{"n_kv_head": 1, "head_dim": 32, "positions": "rope", "rope_base": 10000.0, "qk_norm": false, "tie_embeddings": true, "parallel_block": true, "init_std_o": 0.0, "init_std_up": 0.0757, "optimizer": "adamw", "lr_mult_up": 0.676}
Each number is 128 + 24 x the weight over its row's rms, rounded and kept within 0 to 255. Layers, rows and columns count from 0. Numbers have three digits each. The size before them is the row's rms in percent of the matrix's.

# layer 6 MLP down (transposed), 320x96, rms 0.135, rows 200-248, columns 0-95
104:148127149127179093084145128130132131137118072137136153137110134130137100123121136121132118073157125117152145153103151171124091084101107144144159172131105128114148150101145151114132131139142156092150139142131089123151137106148083090136145157091113170090124173148106129116122075117109158122
104:115132110133150127112105146164097130116108117137145106116088174157090151116094152129114155086113150122122125124095114156100117140135135095078130184112131117163159140133144144149119114122139090118131148136082129125119063153127156158170133155141136094137163155136125157090130083089143126150
098:126095123122141144121125101147152115129151104072154134136165145111113133123122133097100133110103102110081109116127153132134168153067114120174106153104141112108174104109118132142141137152160115130122113134135143143118081129172107118154152043133157167124136131124136128164122124109144175149
104:129147105108135163093088154109118126133077141157136119164144119141129126125092108117129117106110160153088155099102117132131133161122127149130179168092105129128123190130100160152163166107125131109093093164119129164107116150148092145103108122144106133100092122112161164091150133141148107131
108:144134133118142115115129115111103107138146120137129181114133125083138148093112088129128116150109156152175083144135086184124118181126123139104131125093094156100110142113178145175126120100115155139139124126155106122107144152115160118150161120105142095107147112128134096119144176114079109168
098:128120140098135119134099164101166151106120111165123145140133108078104140119121112125139152124158103120162149113138076119121130120141148116100109178114167138160103146105175166162124120146128092127137113168155148141123144099142119117112123073149096183098111092093153118115132121123141078140
098:098125147158145145110120157088139120110126151130125139115148106130167147137117181127129155152134092152118123092128145152147120144131123130124175172105133150102118106111161131100160090089126086122143167138129133146187120163137106122130137108136106144105159137128080124128092061082116103111
100:162124122104150139063141160125185142109103142118134111135144133164157143132149095158146144149154165105088109149096101143143137119132140127117103132135100119169152126154122101124133112124065115084100157149100142133128122121081129134168152142103106133165149092131120115122124079104093136144
092:123146106181085148113132110131114157145139139119120155124161103106096113107145120169112135117162156108171125131148099122117144138127129119147106121116109105122114165133123139091116151125138144144147105091153133100103145150093140112100157131080175128172098156118163143145174064102113084113
097:107137123111132129168128134135153113124090092085113108152114115153135128143133114127137150137129096108086134120098128132119140056095164129155129116164181145110162132149112102132132083165151134165164161159151134137153095115119090102099143148089131100121133126151084125115150138128179150138
101:141140105118153135110157132130157123142123129144155110064093149164120123137140123186098148127125153136156156132134113133144172125161135128099122068121104154091110102113172135150072123179104135113112116133127101136135136171122139101092120099139137147173101112116095132143135089120138104094
096:110129138143120160185090109135108132097160136103141117149131102122133136106104143157126099144176097080136157115086108099131092147129175126135107122145127120074153136179117110113143108123150093108116167152166133148085133149131132104126137177138094164104150118113133166134142114105148125112
097:191152107134102132151131175154133133132155088105137129077129112139139173152145106133173167114121141064090101134126091084144155117088153112122171132130124148090077132124113119103103144138120110125116099144124121113153134137156111103108124175135094153125153132141127153117113122129140109134
103:120135114098126140116142123120141139153137144084104119102135113116124088144164077140145115123113099142157158125117106130104147153122115161113141096159137109060115093150145125128092134168163141106098115158121143154106133112122153116145193141118135159147144095118138159189120184123114099137
099:092130138134133128131132146135114177138141120090112116137131162092122123100133141152088113142138132147130125130114105142153136134099082139189089103109142112140143126128122144169110154085129105148110132121136111168121119112151097160114076082089134199129122157139100120151168108123180131153
095:131155144115106080114117126087156084115136115164125108111105127131136136142126109127105167113108111191129150096144132128178088142105138110131141120068104128140141130136153174124118087137128130167167146129126112181172115113157133138119109117106145117124118144144116128124142105132065090164
107:107147063126118122130096097145150169151114161148153179192116123136132130117122100131112107121114130136134107141110097113130088138150110150168119122125119138162112096134128114139147095105123093112147124154122122102162146186120100126123103164108165057143133151140133137167128107123139100149
105:148135097080128108124132103146109131124104121142111151204155109171135148151104128154122129103113084111058099110135134102121118162135129102145111112138099172137149115170138114113129127100131142155127117081116120117126172106107152130121085140133149139127136148172155150143137076160137146135
103:134160113117104128105162108151135100136139139114102145112109098181145135117119126131105134127097135127167099094107130122120118146104181142148124202161164101122103084123163164118099128129128121128085142141138140116155167092105161142130109134135080143129139101105171117106115188134125120125
108:109158151111128121107097122112155119124126120115135113154149126117152132154134165090107136147096109146196085164113137183155128084129124177128071096129147123160126139155127119171108149099120140117158150125089098096098138098145150129129138134147148101098124146138131103164109092156132141111
096:114099111112149091133151130147142122126113129140133090143127081133154116130130137125132143160113112096142142155131133129127120157100129097140098161110119150123131102135148146071148116122116118119158114131118111132138163051099107146087165161177138165168121136086111158147150153132175173090
110:115143113110161130128113138150107170140177155092121135104142146143141117152128097098156069150103151173111103131089120122119174069148169072121096145115131118138081107144144118139115101123155128134123129129108159131109143113094124106144119112114148128121087177161140129117145140115135131177
101:121105112115167130114111134147141100095147109131129086148137104169114140127175161104116109144178129157085112131145154097146111138127135158134137169140149132161148140117179170077122160116105114120141113092120123105125103113126134115127120092126135191154114077120111106128107109082114157155
103:150163139091135134147142124131170146133114113130158151122122127118083133136166142122116119136158139096128103151102120114105129165144133111117101145190113156144145130145100130063126072160177146109116114135122106101188144111050151106137091157119107116102120125137133131148142140136114118127
099:140106157138146167138101138158133166129114133170153122172109071116126114118098135152121136109114110127118140083145108150138160112120126145112140130173162109092104109145133128102146144126136152138149130120148088162127125143104128110137124100169116084151133174075099127099131094102146064161
103:137148091124111138148085145140113193141133124135184135192119128119148124128132141113074110134133145098089125128101148107114156107122089118120145168134093144131131151170120105116135127125122145142153117106104155179168149113102131143134115114106110097132141119115103109172095064142149140121
101:141090091121136135150108167139168147150146127130039127129139134130122118110171068121097096093119156103146101103129085129129153122132141156123142117142136122117136112129146118179140098149153084180146145082128162141133124137112120140151119125140123101098110131152176144124149125122161121136
098:129139138157138124146089154141101172188112139111079105175127141138110123130170149151118134126108129147144115125114122128150116118119105157080132097187159088085086128124102131105118097126121076113136134124118153120137125158126138128128192155104099120096119101148138125134116127158165157121
110:121095173157130121132137153161126101088158117141152101118129142095141147121126099131137140132095135134105124134098116141151127096128135121130076110107156134152127141139132150103156140128122146094131103184115132106128162102086147164121114096160068107117113149102141119159151149145168186069
099:100163121136141129135092119135134083120141135130141148152175120096137113119114111150104159142112090105109146121108160184131135166151076130117097156109079129123082122142144147135109137145114084143101159124139109123104140137144124140129151095133164136121142109173143094137093083175155112169
098:162155138157134144127128100173140134143122158110171072126124151132079131115112106146120094120118128133163132161091117122116168130136151138109134164131118062150122067092140157166126132099147157139141139125131095105097107122116144143158096110094111118095129152097144087137134135166128118148
101:142136140147130161153198149101137154128117164134106145119129150146083132125148117100085129145095115146081137126141092114118153100120137100126111114132142123154089157143113107097176132107144087173168099134109188133115125098157139114181101144128106137100107111098122136136140153131109114121
103:135141073141122141140169147145124144104130085117098080190164132119148108116119156071147167121102130144145158162160135120117147112112133135119138100124065148103120101146149149137080173152138086155139153093121143149116153129128138129123118114142118118108129107150135094090107117133155138117
099:113105115142125143153166147135139146119149102143119149130108125154145137110100164154181154080126158102053064143084084131109094130124159133121150125128110144125122097126161092128114110154133167129142112125109151126128129146078141134121165154119099117098130145133135162134107168092119140120
093:117132161147106130152166111102105138123112094096109131162156113113100114135163108143143151114164120133177136164162121137098107136103143093145075147132122105144123139129147109081123121158154125109118121155125099099101126152134106141125090112220124127128101134142131137148172089103111133154
096:117101106115127126089143073077100149168115193165122111159143127140117158118122120093097114112099138109111147132135138113128176150129091145118149132156101122145112156099096145132115105090135154137094136148166131157151130111076131137139125168096153109141134128131126138117147182152095126124
105:132119148121067128111136138126127139119093097117130123190177152096102154155126090113145144125098156123109136156133136150128168173103131108120126137146082121115153133136118109137136127120104137158163116086142125138143126166140119098169132170129147061118165139137145101102129078121155109109
098:085087135145154131190090120136128132126128111158109137098130129164124150155174108105145097110107132150149088135174131141154126131083109146147123140158110095114105134140171133129120137149148141137088090099135123137141136152156137151130104136071101096086109133147124134105093178153140112106
101:160103138128130116123139134124150143155161090134089124101103197065083148144102133115130149152137082104119130138151115092121104089134123143122187142168131143138099155114143120115170113128144163117115101126138160140099132107103137139127145130165131147187127138145121102084116139112104120132
104:108141109143128115103103144141103084083117125146122120160107134066121150103142136124111180139132125089163148144118137090126093129118156124119174123159159124110176166116118124092176130118115131132154112169110092124155073150137137083142141138173120145138130146113114127121085140132144140155
103:148138129118156173159149143125115090130122157113107133076105120112126145131140169173151121147122146098103144095109116099097112128147129143143134108116097123134129119104140125157146079078122146096170152103160133174131115127128128140130137076085119203150146106149147114133119149087106120136
110:116132109118118147130125124109112117135134142182133116121169143112146164097125121135154109133163112150192141118159110118143135094108148116124117115131130141112114132174114126081121146179147135125126160103143126146129155149128119126125136109152093090073120104113144153102120030145119093163
103:125120137104109182141173082113087122139159114107101067111154161115121126123159105149119112125112132104115131142100128125131114162124179096121118124081172162095164151127125137102136127139111150110104129134101101167164137172140122150092116102121130172125112143150129146166152129090136118143
107:113110136130139150142124089110112120136120109154132108106132107152092152112161116152145131130163081142120116128129149143142144156161129140122155140092179097151100088135120128124110119111158128116131137107136120166147131139087088126159115068057125191128132114151176153120112154086105125121
100:121116113143138132150132142096129100177129085173121076148133129105157106139105153115123135143117114141189157122100140147127116097127102101153107138140130150130162113129155142113098100071146141122128114143106133129123166108188151117145119142160121134180139122142097085086158166127102109152
104:097160136114142137142100170121095179106114089155144130154089110112123126137136079144167157154137079145132146119153128102116151170158145113117102089116152111147098142098162150101129123158093129173118092113156149111128112111142152096086142141135145134130172103111115147136133133133085138110
098:187142126127119155133152123123114123129128132122112139068153133142129103152129180089135151119117125104139101125133137150105101122127120104122115124097096146114147116131110152147170172113123151083121140168066125112129148103132122161149132124126135125120157125057164132114138207146128114097
100:103080160134114125110143102137170160132117137146156158136130129084107129107100132102119128170103125144101114091165155119157142149121144140125138175163155119095087138137125144111151133153114136119145068125158105141122119090134106161112147142129081057161151124142136140140111104108164129111
099:144130125168129132151121140151141091169104129145126089115113137140132122122072143125163101121125156098107111098133137154130112149107133154149136146149134164125120101156102103093106142119115132120150127153091139095172115101099128136145113222082137111152133165129140096165142138117113123080
# layer 6 MLP gate, 320x96, rms 0.119, rows 201-248, columns 0-95
102:143064159164132138080151138128125145118165127150124107156102094097103156129098163116130099144186145120114114126145128162169152123117099092148160096111154106126158118117125070113113114107090102092128109146124151125139134124120114161100091149120109105116110134145129141166133089128157150131
091:101097126144138144167109120136166151097129143129150147125166154150167110121121126089118147099110091144105127129171131096101139118103143127052126148144090100144103147131128136097152147162138136156162085162126122104110148126105089109097124183133153113123165139099107120111097106127153117115
114:118135131105120145111154121122111181156159136142137143147099158152124108158121168102157147159149155132111136140140088182114155098122107153113109144093103117103157098110131101121177113111094096139089110146130156124110156142113147112091112114131115134100080177087087114134137132093103143113
106:123087122139093136156115116130143174139126130135111147183127100132137073160077122197124094128163148132106109101130099117145131160133173065119117120096136159136149138103123133078152143098112130139115123135155112168143150159131128143151163111142149103135103140130136137106136099139105110111
106:124141151140097152126141132135120125119113162127148072159152106114104114129146094122124116112150133130119143115119139160145156126086119055148175130185136145160138119109120157125152140127086073093080131134145095123131149149085134101148155106128128148125117133111125125073124113165095091131
103:167148175120166149127128114106135156143167185123114133139124103076112094128129127120133135116150152102071160130083120113147122159135146133160141111136130130137159146137129149136157106145115122143118152115110180108105119155120138147081116116095095086107091124139092141132096136156067131124
106:101133164151161131096156131156089111109145116155112088152184112103156159135088158132132096113141129157127134101113116088123162144121104096158148133141132149107148141085107137116142091157117116131099131100088154084162144192138119113114140138097139131153142116131116101134083126154106139140
093:107121122116110094094085140116110091117135170138094144121118151079143143185137129099121153163159148095097127119110141138156104098102140103174130136119187152142136082102131079151147113139138149125127136103164158153124129155153135141150126127159094109092141127129132100149142125120138137078
100:140117162142147126133150132121110151117126132124120122108167105097138112181111081121125156122142149112125156126113163193099100094136131074105118143147149133178151124155141129141127126126082105111105119149092096127098131115133125069135166134165133157159147104139134133132058123116117105109
108:143127168101134147130094108144101101099174085137113117145193153131130134099158130145162108145113105139109142129133121200158134114120098090123116128088112132144101129183178133137120135132107100106096138108073111111118129121115120104117137145138147138130195148125135147134127092131136131119
090:152140161151108135135114134128110090126129140135126089139115105107117129153132150164159169117127110159151135119162126144160157118083140119136062126073119175118122159156122167135076102100125113113136140174154156134101134118097125158120082123141081149129113102132148175120107116114108115136
098:156161109171111135083078133115119129113104143109147136184162138105150099136124131132163115105093113110128143130176160165133142128141143136116134104118147104135155122139106148134161106167108109137075142115081154136106136081152143157098124120112076089156119145111112121125130096136092155117
107:078130120082107124118105100087092112116140110168102134130126134135114106089111101138160088116114129140143108131106138144116147116112147122117151188088115113119129159156169152118120152114127143134144121100162121116165130125122084156112092119102117138110167148127153180177121098168141088110
106:099112144101125123153090143106120145141178102133103137126100124082120144131143130152130193096174121135134107118115096153140137155149079113109119176093138117143121077109131168159117135191061122174121126161139149115139112163134139158112143129118124130116150128150128116118118125132131146107
092:123140090138130110158119156135142082140134108131098082134133123119168173160103111135142197131118121152114158121095089109119165155121092091111149129096117115129152155148145119137145128139148114091146132125132143126176189156136117147111139149141100096123125092139138121126152129082111160080
106:125153077157119158129119139133117182126125110130126131154121145139136154163102094110119114100122109121104125178107119155083086152123146094121162079138108117157146100159123128136131152137089116124090136173130165098133133195141085116132130138117141129117104105139166093150132129147082137120
101:102148114119188149149111136125120131132180140120116093144119133083063132108108144127098119125124122162130132134118123119138157108126158092132166108160101111123156134129110097105124132117111155207137124157130148118117120169104129114130164131095143138132135155099114120147071091133127129183
108:109063108177147133095094116117127141124135111167139161145113152165177153162120125131144148105139119162132128151114141155132131168109153125144154105098113081136137148131150114126159142094108134165127142112085133087125134147110119084138136144143144067099099138117138114153126105155115104173
100:121142104110104125098164119128164119099125117147170155165112128147171108148089175146142135126106134107154152150116135094149174152122118123135164107105093161120115150146135114115121131159114096138172093095159118115174148172099119135100145128119092152092121128102127099087110139119097113093
107:156151143133115167132095137147099121101161104149084126126099122116166141151062127130168133139142140151144130140123125114109122126116113143117136156123139075184140123098144072154108106090086139134117119089159111143174145124153142142143105124115140129105135121073097109124072139105130130122
115:137095121096134153107121133063092140137180083137109139119119200118129114116075117155156113148097153141127171160142092112155113114101160109130115089086122114114145157085129112145128117124110119116124158099096137134119109135115134142114136141140094112085130121159162145124097151136149117132
107:121124121146113157125161140139090137149112105172120083123164079142171114130118164114183163117103144137092115151162101139104145076131136116122109138116119155172124098156139132119135138150136107133144156134148151130138123092148118140090178127150106112079139128110078171121164126104118136137
105:163132103153116132107098129121104169118152113113101138161188130097133108134150131142147138080096095144127106132144151140154130168094099106123093151147135122136115094140080117126164151107172077166128103142122125157144146171143138148102158138125097140139100128105157139090113110118162109160
103:129133154153150136150109179155133127155142134105063142104161073082092128157090140111121137110170139109109137144125151158129153141140111122056150123142116115112142126103145110153155095113107133192128114131110086128165134137147116138096143113121105134100091132117112131091125110136131107134
104:130103120107111186114113107120140131136139133159118155167150139142106123191115138154069129121158158108080110140135123102081141118158138124110119113143108173166150111134120120084135091143127132184160083099104163142144128112159155116124130121121126133166132118093139120121129115106089123099
111:107140102127131112088119141165110081073149182154106095126148116076120100141118115126102138116125170150140099180124095165130108126148115133070117141111112130091141108147147121157093120113095154090154130132149137147136109132140136116117129139079140117118149132121128148173105115093120088132
117:149140131161116090070117100136072155126152112148115132118143122172135096123118129130127154114154178106118167174146118128092129147143106122147104125118143137103145103097170145116157097136110115096115151114164141113119151119112129118101187131131157138090149155148137123079105152176119121108
119:119107177166101139122124091151122146142170149142146148141120136152133131153111124156143139147129094103130116134140100149151109151102108130148161087131130145142119118122147127102133141094147114139098062123139165118106107162116109093147144155139097115152131128101065170088118125126143056098
096:115140105139153115142093109144097125121103168146136155137099109121119072169133123097112150148146075093134140108151147120111158121155152114160134109147097136148110115122126152102131167150128136201147139112145125148106136120111103163086129079142125114092098105184125113108118154144105106104
094:094139154118088110048108130098150131125128123133148128097161160133105136166119139105173110124122132133096166132141130114159152110112135075150090155150093097172141151143126173155128118161140134097159127143147130152120152140139139100125117138103125121138107124153093164133162118174131100105
097:096142149099102161070124144135095112133139158143158148139110137151107112125118170144115116121156128146179139160176118166082132161111134129155112133132099137164157137139162129181123099133117153145108173098119167154102131102089129114085135119137107131114142125148132109124131095123172096150
101:087088156151120145119163108149121142091148126161111112114119128138129083140177136166197133141131138146096150114088112150128120184152129148138142116107133142159156116135137096136143140149132107088102079128120128102111109086141160134142111136111153107175168117117135098102107089134112114122
086:099127129152105134170175134089100120113168091100116179120139114129128137121152151116151085142122110115146176158143150122097136104136140137152134094144134131113124152118131102173111169133158138126130089141141119117087108148121121151158099093149117189137160126118142104106132098140147066143
098:110128129095105137124183136082099139124095110156128173121139111153121148102148128110125147111167112112131105105162144146123178138076119154110116166108123119120156061121146136147173112143118154123166103142138156093083139141134112107146103132163119072100141125158142160135132134106122137134
104:111119113142101150122135164153144097120160100106118140143122139144126103122117106134153146109163154113163160110151077104166133167140190098106136147126125087125146125104149123110123138161100136179126093140154167139122131086084132087109138080184123103124141152117121109102123101135152134127
096:160140159109172129117109099154138088133151120151115136139145160088142105127100164143108126111110085159136083108125103091153147122080119106138125178151128102143159120061103143120147103109123142164132096148110106130125128153127135121118118135125124160148172107114138160196108140109115127139
097:145118133145126103101126117159115122091132158139090080112128179094096114136096147166152176131106113123106157125126134133123169128152126074155171119113129178129140105090129082158159097163107108170159131144128141124108127130104126103105125100138121155153123127114143114173132098146135123165
115:152144106089104131111135125142128133093171147137094174155140100111103147161113154124111107136161153126114118149094106105143128141132138125105111135087088114173152115106081115111163123105131135133136161118158116075148117184089119105126125098145169122104133143117142179101079133122108151126
102:104152100113117137110102126113118125094137162106079108148085137060134136141127108143123154158137134139129115114122107103135118147134166111129206104167163117149137135129146132130141103153082155176125121114140126126100067161149131103146147136142110102133109143121152099158141115085143116157
102:110113110114087150131115158142105155119175159151136148139127103120126098113143082151141120124168173172109130172089109115088161133145142119113167167118155141127104103129154106133152105128131144135170120174151140111139095123102175099125146127186157121117119091113153114152111112118122108108
106:154116154165080125130172108163164107141152122145135110107155133070165130107107140099149160127152112140124122164165127157131162136135124104165166102144160142132132135107084154109164147143107153157112106110122097146130129138085125138094126182139117079122116139106118088110103100117118124135
104:160110086149130090150100165154134081119144147149112118161086130154129115137103088157141183143168094123129150142133089127142145091139154141155136093149149130133116118105142158140144143131102119114135132141187113135082147139145109134130147141160080139101112141106115106084149116157111088127
110:118150119178159142089109140120146141136172120128109156091098162124169092142135110126171159114173131090139123106123131123135134136144135112111137127142171128126177100078136119128138138114120117137152125081098157138134175157103138159115158128166079129081102125138123142108085117123106131095
094:174116125141116088123129174072134132147099143168113132139147085154184162126123133111084146116121097085132146150105119161162132096106109112137117132122141187144145091128126147106140088126151146132105170144104186109132105141141117125136151136139134125136165113119163089111133109111144118134
100:102125122123161144119114098123117121105125156143112154122146111112084098148146168154133106142140066131112113145142128122076156115115124101109157137147126099173135105124153124089097097107084113128139117087104184130121124120120139114125150142132180151146143148155107147141093140092191100150
109:077093115130117092142118133158136092125135136145119125147100118119119106118133128162077157096147096118150146141129127104147133150138151138096162107157113162167133124153163173111083151148099111151123124109175112125112084103122124134126137149075084125166121146171121124146144096125129076129
104:126108122142153142105110094101138123107088153156120146168155141144109155107107120147137124127084093152135129164128143116141121176137126141103159132134116108121162128160187120128168112126090118110140118163203140121114104103130116114113166123184094087151101136134118127100106111133135103088
093:092124118098122153133143099139120142145132106136090159137098148111145119159145114109132106118094081140108123141130108107126111144168148134142135079169131114159165099104173132166136154155103161131135106147145113139113152142138157121134177090121106177055118094162128131099141154101117123126
# layer 6 MLP up, 320x96, rms 0.11, rows 201-248, columns 0-95
104:119120132081122139140132123091138107131099144125096106154133147117094132167131097155103176132084088126094128166138085120135140133138129147095142121158134157156118146109141108088197145115117125125160102117112137137137148117168145073112145121166131104118164156123091132129112106068133140116
096:105131121137159130127129128107118136111165131136120144149079080144126136108061158111124170119152115145116110094158122120142086143095138100147141123109148160136125106119147110119171089141116091147115143105109146156138105111112142142141110155107110074132114110191132161166120182119138164126
105:063123178102156115121117103111131120143104131141107140147101141105116110096159129131070170116118139086109156117107112117139123131103106130147118106159140124155150148146128112111161142087150160109180100113104136097148140145164103114121137114104157123129172139128176183099154125123125149103
105:090200070081104143110137134158074146141106131143108162134116153103154123107134111114146110150138150166134117099132102148131134157145144123128172150122122143127101103145146106117150132083119100105151116116147116141141115126141121121125146133118089123120080162173193103120148126144097117139
098:144133131079102142085117122133152160121099105158125164112126132163097158134099166129134105164122121123151127116138105171120090134093176135089146093119141126145066101144133139129125099123129113104114152137118138134127165108128130102135113153109152173131047109152092156114128141142103132122
095:122094100105095133115118153157101182117111132125107138108164171146154135125104140121100174120107087137121158145127179144063138105118112133113115134159138114133156116142100140111111109100105157143139183151094126161136109098156123110153110150110166136117135122083114146141105145157168143109
098:135108107093149116172127144136132103134128146129127139162095117095185116120124125120117104114076104133128120161139126166156125118120119167122146103144084131137113113103127139149097153111098130122069142176162118167145126124134150162148134114122142146066179162160143126084098099103122133134
089:159115174131137100168181121085132124102126139131097129112103157156144102125100145131139105125138098154118148151152113114153098162120123130133152039145122114100131114124136108157127115123115164147083112128136108115147152141151084182159115118115092124118127127144096114118101183125140144128
098:076128117144137125103106105152154111146129158133133151151112133163136164106118113114108129144130182100169133132155104129129126124170128109131104154068136147149128152080130111077134117139147138101137133144105118088101151149124172119126062137161155112093158124139137110142161156115082112128
099:123145106084153159118149114130095119126093121105181123158147127128158168147168122159153139127119124120098095130082113158116145129137158103143154130130100141117141140150128121181135147092125092140116117134111165130156166066157109139151149110133178120153115139117150134129092108159090099160
095:106111116152112113112125113129160160117100141151183176147119073145124116112126148136099186129117111164140074099136142146121111119161115140135149113159154100129168145113087126138130148133123145142123148100110148147177132112159130121080100161105109142181103139107103126150119106141134116087
096:162150181134115134117156141113089135131148126106134129108142145137142158175146065182155122103154148107136107146115107128113092116126157124151177118126148157125112119123127128127102139139132109151181088121091162127175112178142140110129077116113136114099126161148117121176127097114128117143
100:155153114114133126087056113098128102126108114165140105141116120167111098101110174151120148118129142058154100116107143104111127094123168095121176121132125151115125130138137095134155130048128108118154157139113132131142152126128137142150120137105133134099122141138146124115103150121170098096
095:147128181149148119099125122148157157140157108092089108127152135073113106143157139106138122118107125139127143096129124118146105140117118119094116131117115145128133126100151084092159067112096110146121167105145115157101106115130165127124139135172178127093135125127091165114091132094162171103
097:102098139084125089141148152097121142125108129135111104140136141113112125155123075138119140109095086096149083125146127126144133135113116138120102095167121114112104174106112107150106132183118139147136154133111163128121107147163126140185144106099109108153145100151099122125105091163155135195
109:132153103157094134118115107109113152150133080124102118128111066134144108136081126093155200109138120163153102128152097129119118113083115132137118113139126122118128127137095085085167117102137143147135153149135109123157122167117139138090190152111138113123097126152125105146128136143164171127
108:139103096091105159132071091156136120138103138147096135131112148108150161167141147103104101149131102170105136074119144110119095128172132130127163135084107136144102085177092127126115136138112151104125118102190137126130162115137145114141128133165113118122113096108146101099111142116153119098
096:150085155090105134134135118104119115152160150157140156128117153149166122152143118143109120109130167126137105145133131104121095103108166114167122141128083118155110146126143108160165158105116144121144120090084106069118155129125177134176099133076148100141137138157118144153153102085114140108
102:133147100111145119137141132093142143142134148112163109170106116128145145122144130127125098134126134148108153193148148095115171115103091116120176140132121140101100121123114149151103169136143093138139112142150123162132179132079116131139090153152078172134124109153159072110125124118075110111
103:114139127114117129113124131142099104119142145090128137126141147163100151112156125109095132162144131155114130124115092112148143150079161129102165134120130093165133109128144058129094138135096101166111121135169124178096096135153133108150158135135143119126115133123124124161129131141216078102
104:100121122136152085131125116113138147106150104115105165121118121160114124122209119145149124100127121121105153120125154131158083193120095114114163117141116086135133096162131148083149184114123153076103117134101128150151147138092104129132153133127110105141109117098162116137131144166111151112
098:161115141145116114120125107086151115131144147092083095151130160104161090151163076167133132150113174096119144111128144119157087138152134159101141165128089140111138142123132136140120124138143162099131100135142160108108117129148108176141113150141093132118140178154108110110125181131123094091
104:146120096157113198146142129133144141104143117094104152141113108129096121114170117138093123164112086116170127123125145152089139105094123139099122097150117115144133132142117123133082148160135149122113174115135109118105124174098150151171099096112139144097174159113126093125112134076153140108
097:138095123144072134158135095127120156111112164119112169097136145108128200116101130157124104113149145070114102163127132106129123135121103148118107111103113127113127116151143109098110122126148143123136096159127092158119131146126094141151124132150178123095107202155084127166107130121147123122
102:187099178158118138179144165096143076115156138122130152131150098106147162144094134146115114093139140139155133118142110118156167131127093146166137142121113112093113144107090133105126120125110066120151140076117114140116128128089137111119143120120161113142164151114117138188125126111142128144
105:160116138178108144146146144113125145125124124150143120085124142186111152110121138115100097103145132126157125158123109102143146110121166141133070137120103139170085135141133127105120134150160143158074106140076113118136169144106147092143167105145158129145119124085084174099127127114117150117
099:164120117151103146120096130151100100118119099174156137125124132111181078114065133088128112111127150145143156132128148112124159111078124117107128127151111129157148163130144122126158139133158105129126118130174112134122112111163137134159071134137094101144143123165060154143109137117098141150
110:123122150123146155100117137173108157136116167180148120114141112090147138088118106111194092139112155112166112144131150126148089109111108145105135127151130161109145102097142128124097142069142091094119140109105120102125109129108157166123125130137149115108176087129136141098112112132116076137
103:133134108144137114164114130112112149142100148139101118138144130114122146159145127102143135147142108155141133067124142111129149113148114133174134116146146092151094072105099131107136111140158121143184157137143113169121117111109153148133109145100160126098107181129077149074130117070157131091
095:148129140142143127073137101128112129124166139150138158129165107097153117119117119105157115082114131155149100130133074098142112120085144116168108140099172096158154139175172141109089129166083123110144090141130170106129107097112157115139146159127127140123097086109101111118115133129116117118
102:087113136094140154087143131093122139134118124112082093091124140139174157157114136110128136153101107093119146138133138111149121117131153146097107136160167116106107137112107139180104110135149147131123128106173104116119185138130086151152129118151173181119123127105093145113108132085149169104
103:098142146077154094097138144125133144148114153138128141155148067104150140104139123140107119109125142142171096072107134144152133145120146119158107173121092165141157105137122124123110117137145155169118133124154122148087121128140130126144159141115120140127173097103181150209125121130133115152
101:179141129121184096092100127108106105129138138110142120107140117107128119119156136118067147151132174120105111095148146138116171114139048134081126131135144113102139146133143146125139107111116106135133123094132118135148129074151117108159100146150126118164115086121132151127140177152084138147
102:150107126159135056136123171133151109146145123160131079130176102114175133111114097131159109143069135143124102153113122126124138101127119167132107121102131127103161117128079082097107155142126157110129132135093141119113135122101126137110202129122159139112130142136164157144139113153119144111
098:102113143126135108121156141130130184106131102140104147108102140080116141126110073129112108137129121120144108166116131124116141070152139125134128106117147158181139151116120189163120126145111157111121121145115124124094140060126092139111127134118124163082104077118135178099102108113113112119
108:145124157139115156121129148105118074158112146185135111145097129119155140169105120135121130088149154134122105123122122107094105134134093131148104103154142114114077130125204142092143117157135116098139142150131162130141142095100146123123114100153088102144151084159098099127141161164131105153
093:148127114110138157116103159144121139148104142094096135121130136127087127113135159114121182101159116139142139110080121105116167143201192126122131142085098135115144133091135131151130165118126113184092136146143122127157153105123118154101136095133104132166096129125117141123140170110139098092
101:102152147096096117096147172118136078170110147146122137100108175113146142087128128105090129137136121151141147115123136154168118132107096111123116143141123114148104138116137115129118126143133128148092152116186184123135151111130157144164146111143110145111086122127113180065087108101104131150
103:097152139137082073134137130089141136157128112159141144163137134146149123112086112123165180119157151101142143144165128122092105090091144143104145135148159102101106133111116096123151111123121153131180085142153148126127145128124145164135094133162106130143123156093111096146110092119097084124
104:128179133107080131159111133128085187112145105122127135146142151143135123149140109059152124134136121144081108150179139146139134136106104113091116113123153170127115151156125095093110159095145126108089139132132130127147146132117121138163139102176144129135153141085133118106145149122077162115
106:102185092116146109166138164100131078120157078110133125122163106108098162117113166105139105170180100136152111126153100128154131106151174141126114136134140118131146161136136129160101112160119100156088115131115142168155120095105100129124138119154124135106134108122140165085136114111161130126
106:103118136109150172141158122112128120160140122132106173101172147132092139156167120088120066126156107133164100125159129123129117137136157108141113136130134147122165155104109147161123122106150158122111135065102158178147121108098141165119107121123094113160173127135098133136125079149142137148
112:062151163133103101145140152132137160143168164115104153132098136131148102100144126170110139120155175093125140120090127116125136115150117115161077146137083154099149175104121111151134144158104127145129109115111130157108154138138124146138152114175124115139104167107101103124163102126170106145
102:122109141113100132125146171173140132163161142143081124133124156152110126117120106099157108120108139114159170119098121149114064163120113118119118113128129120112129087175158155143184140086102115086113131108158140130136086148092122162127116124144125126099085096129134111149132113101079138136
102:138106111139150126150140164094109159132159164137144076176121091124143152120153121111093163124148148076150114127138072113106107161097129124122172136135146122143131115104075118099135124076128117087172128184124117119129139106142133152134114124153152133119134111127106149139115126118074125101
096:117075120111131178075181128111125127100102134112105140121118127120154132105119149134136101110122097126127098143128124121141101136165143094141141105145149133097131176162138140102111155137127139168101080134147130108137125135166148120139171117147128146160170126171137123177144114191086146119
098:098137139117118093148130102180085109127092118078126145142136146162119135135152113168174118119177130140124137130125166111136168128138133124099171142132150124131063087146110163113136112152146145177128141123102099073134146131134141116126075120130155134142126121112090097155118122152122125097
099:129141120087113125126133151095140141064161102087116147113158129109095131089145158112119166143158122134119141121135136130132170089125082139097148156079101141117124155123152152134103104125111113106134112135153091098133152128174087128160138122182100118135093125129115174096128129160095128129